{
  "norm": "rmsnorm",
  "norm_eps": 1e-05,
  "rope_theta": 10000.0,
  "init_std_down": 0.00183,
  "warmup_steps": 434,
  "batch_tokens": [65536, 131072, 262144]
}
Each number is 128 + 24 x the weight over the matrix's rms, rounded and kept within 0 to 255. Layers, rows and columns count from 0. Numbers have three digits each.

# layer 8 MLP down (transposed), 1792x448, rms 0.0442, rows 1462-1499, columns 224-279
122144097169123111121106143122126102125110143110121176117155156125140112132139170124099107110108144126111105092131137135094160062145117117102123167110093143162138118107
099130136094116114084138142148110165125132140112077141095137103104132163138102126130123113127165120088158092097184098102098127137118133207131128107130119134102142192129
077140133164145123121130154148131130124165117111088094150153138157142169140131149093094138113128107104111145126121139155128109078115110133118131113133148132123139104126
121143077101105194119134098112108123135108142112162130146121167146141121149137115077158137109119122148154081121140159139133131145132164137097118140127191159148139121156
111177098123172145092165117103120119149129100128158147108088124095116133125100134115154115147115109134110129142175104120153154112130083120149127122100126131161167161096
138126134089124090124136118110135145141118167134124105175136082136146115124133146165161134127134126147151146144176155120114106145123168109146141154138104119160098137124
089128152125090118153110123126132119132148081169110134123037085147137034134093109139136157092143139122121136137138109133119132131135092178109109162134089146136130129152
138153112121120107112108130124140138120075092091146148162142112131161161127128194098072095118145123131134112136139147114115117157130140133103160151128162122115127150121
147107141127135154112083122122139114113138160095145132114133088102130249132110083135141131140162147154104146108108149121136134116131133126122110137146122128117126128149
139143103132124132134149136152142121097151126150173129148138109150116121117090160117114153123134127114104110114151106125129208126147146104165090125124134155118132140145
138118112114132096146104123138122098140181147104088125092069127111114130083126144131147146107130112157074109096106106110163125124145147117144130123121124092145125080120
111146125125149140081142088103126099139122099125111070150111081136122110097139097164132139116122108112133172147075128122125110115103182127085173126124137107129115116150
128154111139117090148101115122110152182103118084142094145120093150134105076105149067156111107168200132132131112118109139129128116147145130102103102147099088122093119100
141147162124164116105124152094141097127122155077113126131126103201105170123117119130055180112097089068100161132180115146116126120160146116131125110151135133091132163122
104135096161103121124136136140109110077151125125113133125100128105124117155142123155168180117098065137099127141137151142129156141134070126109073116101113131153189073140
107104132117151119080147133126138157135140145156113116123149120118092143108100127124142121135128106120096104128106136144113132130126126132118152110124094076066092124129
156101139070118136161082115135129130112113130071095114122137085109106138105148153141132150133157134122129141148139118133155111130126089174126131114118124158171120109139
113137191155169079104098158161143149093126121109126147133105113167106197162121165108096120099111132125131165121125110104154127158152069080149118117130140105135135133094
163149123149144145174101122129176108114118148136130079094138158165146150107151112129168142143068143110132108129133142089141129107143158129114152078112158080111123127149
150096148142088109161104118124169124114133160077139126108146111182133137083151120124108150085115078082140090143137099129125161076116181127141125121103083109171152147126
148139106131094142094130091134117191146112149116156100079129096136073184161086100152168110078148130124170155132150152151157122125139126141113126091083128139119119183135
124152123161134150147147156111099107123137143099131148111173121139155207120114107136132139094121121125115100165122130152122114118131129097137103139113181119131145110136
144137136113138108184109140116148128139139117140141118163119146115098168127149121124152184128106107145113111145146122113099089138110146124085107128098125134129127098105
132112121123109079172119139115133146169132118107110149123103143122143079157162115130134151083141179107120115144154137125131116112117139124188128133127160098140120139132
102108091132123135115122140137126141141126133144159131135152130185085067111145106141116113117188138115126124136128173118103128123121123114161121132155125103108096166109
082108104134175101141145077096138161123135127146119125119142141157126141107114116151160146129119127118146145161122088116141126142110139129140138100134133103147136187162
084172132082152156143101115127102125129155164150143147108140114165082039122112132121129147100152159160117078106143136127124140168092137109122148130158151124175090138149
119111126143117087136130140153105125139137135099110126171133112147106074108113178113156106079134143141107148122124140140091142122137111145137129142151165121139144065144
106106117121104141128124146124142145118117105148142149107097143191141126141134130142128148128079131073118110124097156117144154131121079109088129143127139189098184161130
141139089123143139087131162096135116109154117130118177110161122142149085147119120116167092109103114119113109097096125157150123077121099099140115118121141169108137125136
143111159064145165146119103151135130118144137127146131122170101158102178136140160103128152179107135159155096105066140152135110132177180106096117107138133122126135131099
171110139122181139161080105097140097139120097153102138131114175113113147086177132146078145157131129120193095131118111138108102101127063167101102159133124142142133124127
128161120096151145167155123114111134135109117132160132158135152139134148132108108127158134116099102113089131136122122117105136104146140092157144093126184143098124099092
117151116147127124119121084109136147143162119116139134137143108106122172175119094101154138115129109123172103117117119112151127115113147130135115128134133098137143141147
121162138123104139132120136158119091115142146130111132124102095144100162102146149155155126093097105114156101124148092158141155136123178138132111169165166096117146128135
131167109142166155146144099126114109061113132129126092124090099105131162157104099105132118100144108127134109111098130140114124131153111173145182117124114094108128150127
148131143071174163130122124103143147142135173129111129141146087123138163125119136082137120137112129128148133126119144121116125119118094155128157108128164139143115127128
194112136070090131150098134088154097100145133139109096119161146111131126089088143101162116153122137082124155089143126148102175067137125134127164132161151148148154080112
# layer 8 MLP gate, 1792x448, rms 0.0519, rows 1463-1500, columns 224-279
121127096095129104091123171139109129118129151119156124152134119115159122091132135161150084094156156096162157168171112128139137144110159114111119138118135139072117175125
123129131106160117119137121146141150129118137084119125101131114129142105153130121164116072143154149071122100116141149123145101131155099089135137101150101151131131164162
109152131139139068164118114134103171150129074123060149208145127136126120126154142149096127155105111095168090142143161129170138127143133129107136129107168150119128103111
130100104156128140107130147139064116131130080106113134097115138155130087142117136102118113124154128112097101111133089160165110112112116164127131123124149094150117136143
126139163108163123119117113132141108114107149150074107147157129110119129128108112107112110132122140138096131142126123132117134136127088136086147141144118143125100125123
123112136098094106148119116116163173142102161140139118125091162148111116093150128134133118148120131128166119152160164137150093115096157081084114145144146135159123143165
117126139089137121108114106173119157179126113127107141109151129111094132128125124126134125180104121091130112196103092153129156111128129183106118150150106124096134138173
104133080101142126128139176111121131107127071086106122157138159130104095117142162152120106151125115114143119135147067102174123120116103125145102113124100162116148130122
114122103112124114107135150147153166127112117136140149083184106121065101107087122141157104147128183147132126125122108124131175142141097142162121153069117133114147120131
105168096115103128160157148106108166153143116104104135134156112138078116148117144090085156123134111123138158132145131110133123093103127146077175155136126144128198163115
103125123073139144154137142093161166148064113100115153159131157159123132148134147146097145149097093136157130124153110156144148133092107111129112158101117137103118125135
127128120107148095180115135135125113140102107097169126120128114183170116130140143148142116110156148086144189127126081113116119120136125091135107112125136130105131097113
140131144119135104106101124110151161160127087128136171153097164115184109117114099177123152131109124155130105135154136160096107086106106145104142123164131120161113126163
120104106115113101117081118174121117114126152127100104116157149158080126133113134170121116143115133095150087123105114131160129151134121108106141120125143102111114112117
118100150128110120172116146113143135131154121113088130129149137148133140126095163133123106113116126110123129124096126132107147120101115131102099124148113136154149163143
089143116164117134085180181073140136148139099083080163170151131161101116078109102146140094086165171108149160166123099151176168129105129077111134143128168097099148104124
116098127145120155103124152153120155126138120092113140107130126116094109102151163136136159140169161093113122121167127184106145144144122118102119172121138159165135140123
115134113160124159099133121140140116104140159114134125141138134152131079139160098119147136131132126131130125136103137143141130109124165104133109154138102169099148139115
127130113104117142150104147126119146099107150121116156134150166135152135088176128136133145091122154084123156152151087194137126151137148164100107153160137164140177084178
083146101088136101136169170086088147150154103097061214152129145121174104130139143132116106124162120142114134121126118126171129126085087105138110148085157109102122093087
119121104099093135097145111171108158124129124117157131131205134173100122122103135145152087131144156124140121160125123145127110136103135100130140138135135079091114124137
107146145146114189086183148123093151134148145098096140135177125148117116141100140097134154122126125121108119151104101154102202145107119151133105125136127118134136135130
112136082127106085139129102139112109141161125148138126147135118109089114154139104155109112155117115106122091139099131118138126146127116143110154169108122150122164125108
105119116119107147124134113118102143113117105118158155114147154127133127087133146084084096127161091157101161131146185152136121101065113161067138149111133147113090113128
138108104150169138143120143108110136156155116097151142138135131116121140076117149155105119082146121137122171134156127104139144163107128139161163127097122157137154083140
121157105121095138115103123161074151141107129111075179144149115104096087140159143141110132112137131109112124168147131166127141177133142123084149108132146080144150123119
062134130125160130144137155085112151152103146093097124168159144132097117122160140129096102135141157114147144142145095139174139138092086055078134165068083158150118085145
113135148145130128115162172123121122165101120132152095078140088147142146116107116149131156135137187153120121142122136098142152109122106120111138148136093112108119130130
106134134144115157092123129129093128144114116147141157155144137137167116104122089153127112150185151095116148148166139150110153140118095135112151122157138114125127128110
126140075112108106135097114137133130175112090127129126132121115176108138165148102168104106135111106166132142099112133116131143129130143118083148122129123154143119106133
140092145090099133107105140129107142175121137161129134150138147131137094138166131131113126110140113135153144126122150129139135163118113148142112162152145120120160113105
116111117142147100153124131110107117110095123083085130125130117139142127125165158166126132129138161132151131126169117101156093174097097136104098150146162146105123132151
121148102108151071129093116126118120114144143143125123162121155147094146125179130110129098114132160141155120149117115124127161112111124110094143179142113112101144133156
109102177107149146128163140146095114105154124115099138162149189108136103125144106139148102090127162071118096165157118105163171092082124123113143148133123124107153127141
120133170114128101111142133095167141136146106117127169092140149131089110123165096120147100133129098122128120157147122165101141140114125110084125124129123125110118101154
111164136132164147133156176139149126122098138144107167147140160139118128144111108142139131067132088116156129144146137106145146140136103122126122105120110122113177152164
076114106065102090127189143100150124134116145094110151167134135141121115134112148142127139107114137060172129194151164131164085129133112087108136193112140128085161173129
126154089123136108176115148128089135142124134129113134111129122093143107117120134134167131120122114124186129162119137115175104124131133121152117118125132153133135151181
# layer 8 MLP up, 1792x448, rms 0.0461, rows 1463-1500, columns 224-279
134076142124124143130128144116189140091150151158092132149117138144146128097124130143107136125113148116117146141144132154165103117110112145138110146128139143157143131145
108113133081167163096112147076105144121159129111128082146130085143166091147183073148104097166100119161073125126145144152139112131149147136136115111138119147098167124098
139143123130108080108078141115132096098061132127122098162091126100148134143151136123092112120104141106148090103141107116120102166142147121108162123161140107150140140114
135121110085105134151098065099160158093095092142099105129094138114132101148184151158133136144167131106119145174087160120135146153136119142159160115149132089121144089132
112136131097108059187126132116148110163118082127175121159079074149129131110116075121132127134118165109166093126156135129136126095124145092112116133127099160148097154109
127120136117147081115169152133148091068176126109104137125156143129143150137091176184135104136155176137113148151103079117125121114125142121144134133121109152120139124142
116165095166140118152118124141108145103106148121101129148117124125146131108114152130149112136158121174164148145184141110140130149138117150109107133146123136076138166118
090156110120134140098131151119111130110162135115123125104112180159113114156145118157170129143103132122131113135133105127076122120105117146107136116141167122114153132106
121131128163112135200093136112145132099113181113143133089128166144109107162074076116128141135145138115097121139103080135129148160099118124129135145077120075143102142157
130127100122101091113137155139155140160155107127151150159128112091198102145102136114137124151175174147111171132107097113148144135109144131126131153125118146116135154066
107109106089139126102141131118128143151138146110093087129145141090138120097120088124112183132170147133103154137150124149139098140118118108153128155136141092104130129098
093148110134154113098140117176120171129161167128121151137131113119096129161082110115124110126158121171141121128130130117139121144131105188152154170103147103127115133146
119120157132175162131123136151183088153095177109102141150137125121091126101130077206156100135152083116089151138131135118117122098082142172132111133130166074170107132109
105121132182175117143129182117128142155175152108160140128135102151159134133126122074104136136124117153124152113162105113110137076133140107115104120104117137139160103132
140158124145133147120112147112116172138163093109060157085156154125096104166073122080079112120127135179158112107136166111109131125110116101088099085103125163115106142135
116176141206110207116099093117135126143101149133143137095110137193117135145107166133135103074123124158133081141143081124103183109147121149099112123150153116116121125126
115106155119125145073093207182127101117120131100128134114136165075130115163192088122096115100105118102101123108109097130111171126170127068125181141144163139150138140118
140104143053132064070117083157175154152141119132135106069147120153123137165146130117131111108146163153167120144127152115095108108132134083154171126142063134120089179122
155121154151137145147130132129126164147167159124097108114148138154169119137159120121147151189087101127133103103127096142128134170106133104165139138089126125170156147150
158101141126100137110118059157177118167126110114163123160118146126130125112162168190107159124126163121116144101135117119161149158138123134124094148134136147111118061115
132119153134117104115121162133165122198125179146127133119179163126073142163143124158173161141185140112129136087150127100112141120125127117112127114120184081104125140130
142106116163086175139165117126143102148118121117119106116145082192101127122083114103142152210141090140111137125090112146120136123125156141149121130104169114102112129115
141167144135129136157166135103099135097103118118132160181128103131143096126166166099126169143127124133118119151103163118132096135152132152104173122097128149140117144132
114117113107122132096101157164144162177117120171148167147104121159167129143141104150093106128138125105110115103122159101117119108104148157109110176151107124157148108146
127098142133118136131133111128104071154096131117112144089166114138125163125127151134124114144127130110122152113117170118160120119089166123134095083131118120153108122132
131126180149134100130089136123171122137138127099122112123132137133095123129094140106140115134141109120138134145123147156128163162102102158138125176114149090111117170161
127129138147123103144141147165092111157154112124097116150158106182109168100109152112149110106168124092104110138143169119143105124118119169130158149116155085144122076121
138155155137125212106149124114090153123089141111130130145146152139160101123124086118150118116155129119076138165124106132130159112133164155094109117146169079174092138132
116145105094124135169118088136115146090152126117157153160077114127117113087146175131137157126130175178146130165116149092140165141094105156148148129135136085098150143132
114142073100128129113094155137179112159124115149127120145157162159102128120143146146193188149167143124183134149151086120137118094110116092067122132109180140133150130120
104102139118158173131091121119116157163064130125121129162123161092141126157121133122049102164112107164145103107146136130141112154121134166129157116098076124165149134142
144118085083124094119140082126144141133134093149186113158103124135112114184113112131117128174144127115091111126118083168104149126145129154122169145106081135122154158133
152146107123170156128160077132144122060139157119111132165161154168142132135141171104089097098112124172100155112130105144102128140137139152056128132153129181088122126151
134114109134104085123124160139173117166088147130131142114137126133111126140139178127126138155134168145173113140107093112163140162101144126133090148167090139114091128164
143101114157153151157092089111160096070112143113124094120141133157113128110128110160096096099178103130104177097128136135117114141114153164152147086108162132127083118131
128174168155132146120182119119146138089141129124140122098074172112151101142151182126133130126130142094122102141141089109120139104141120135078100152135088127143140078135
135114118117085088147154125161142131111154102128144122140128116160134111129104140128155137129140101078144101176144131145153122115149095132148133157122135121125166132124
118100177142145102104127127113174181135127102153141155122159143171144106137174129106135106145145131130089143112131121117100115106111151173099083121139095148136144124137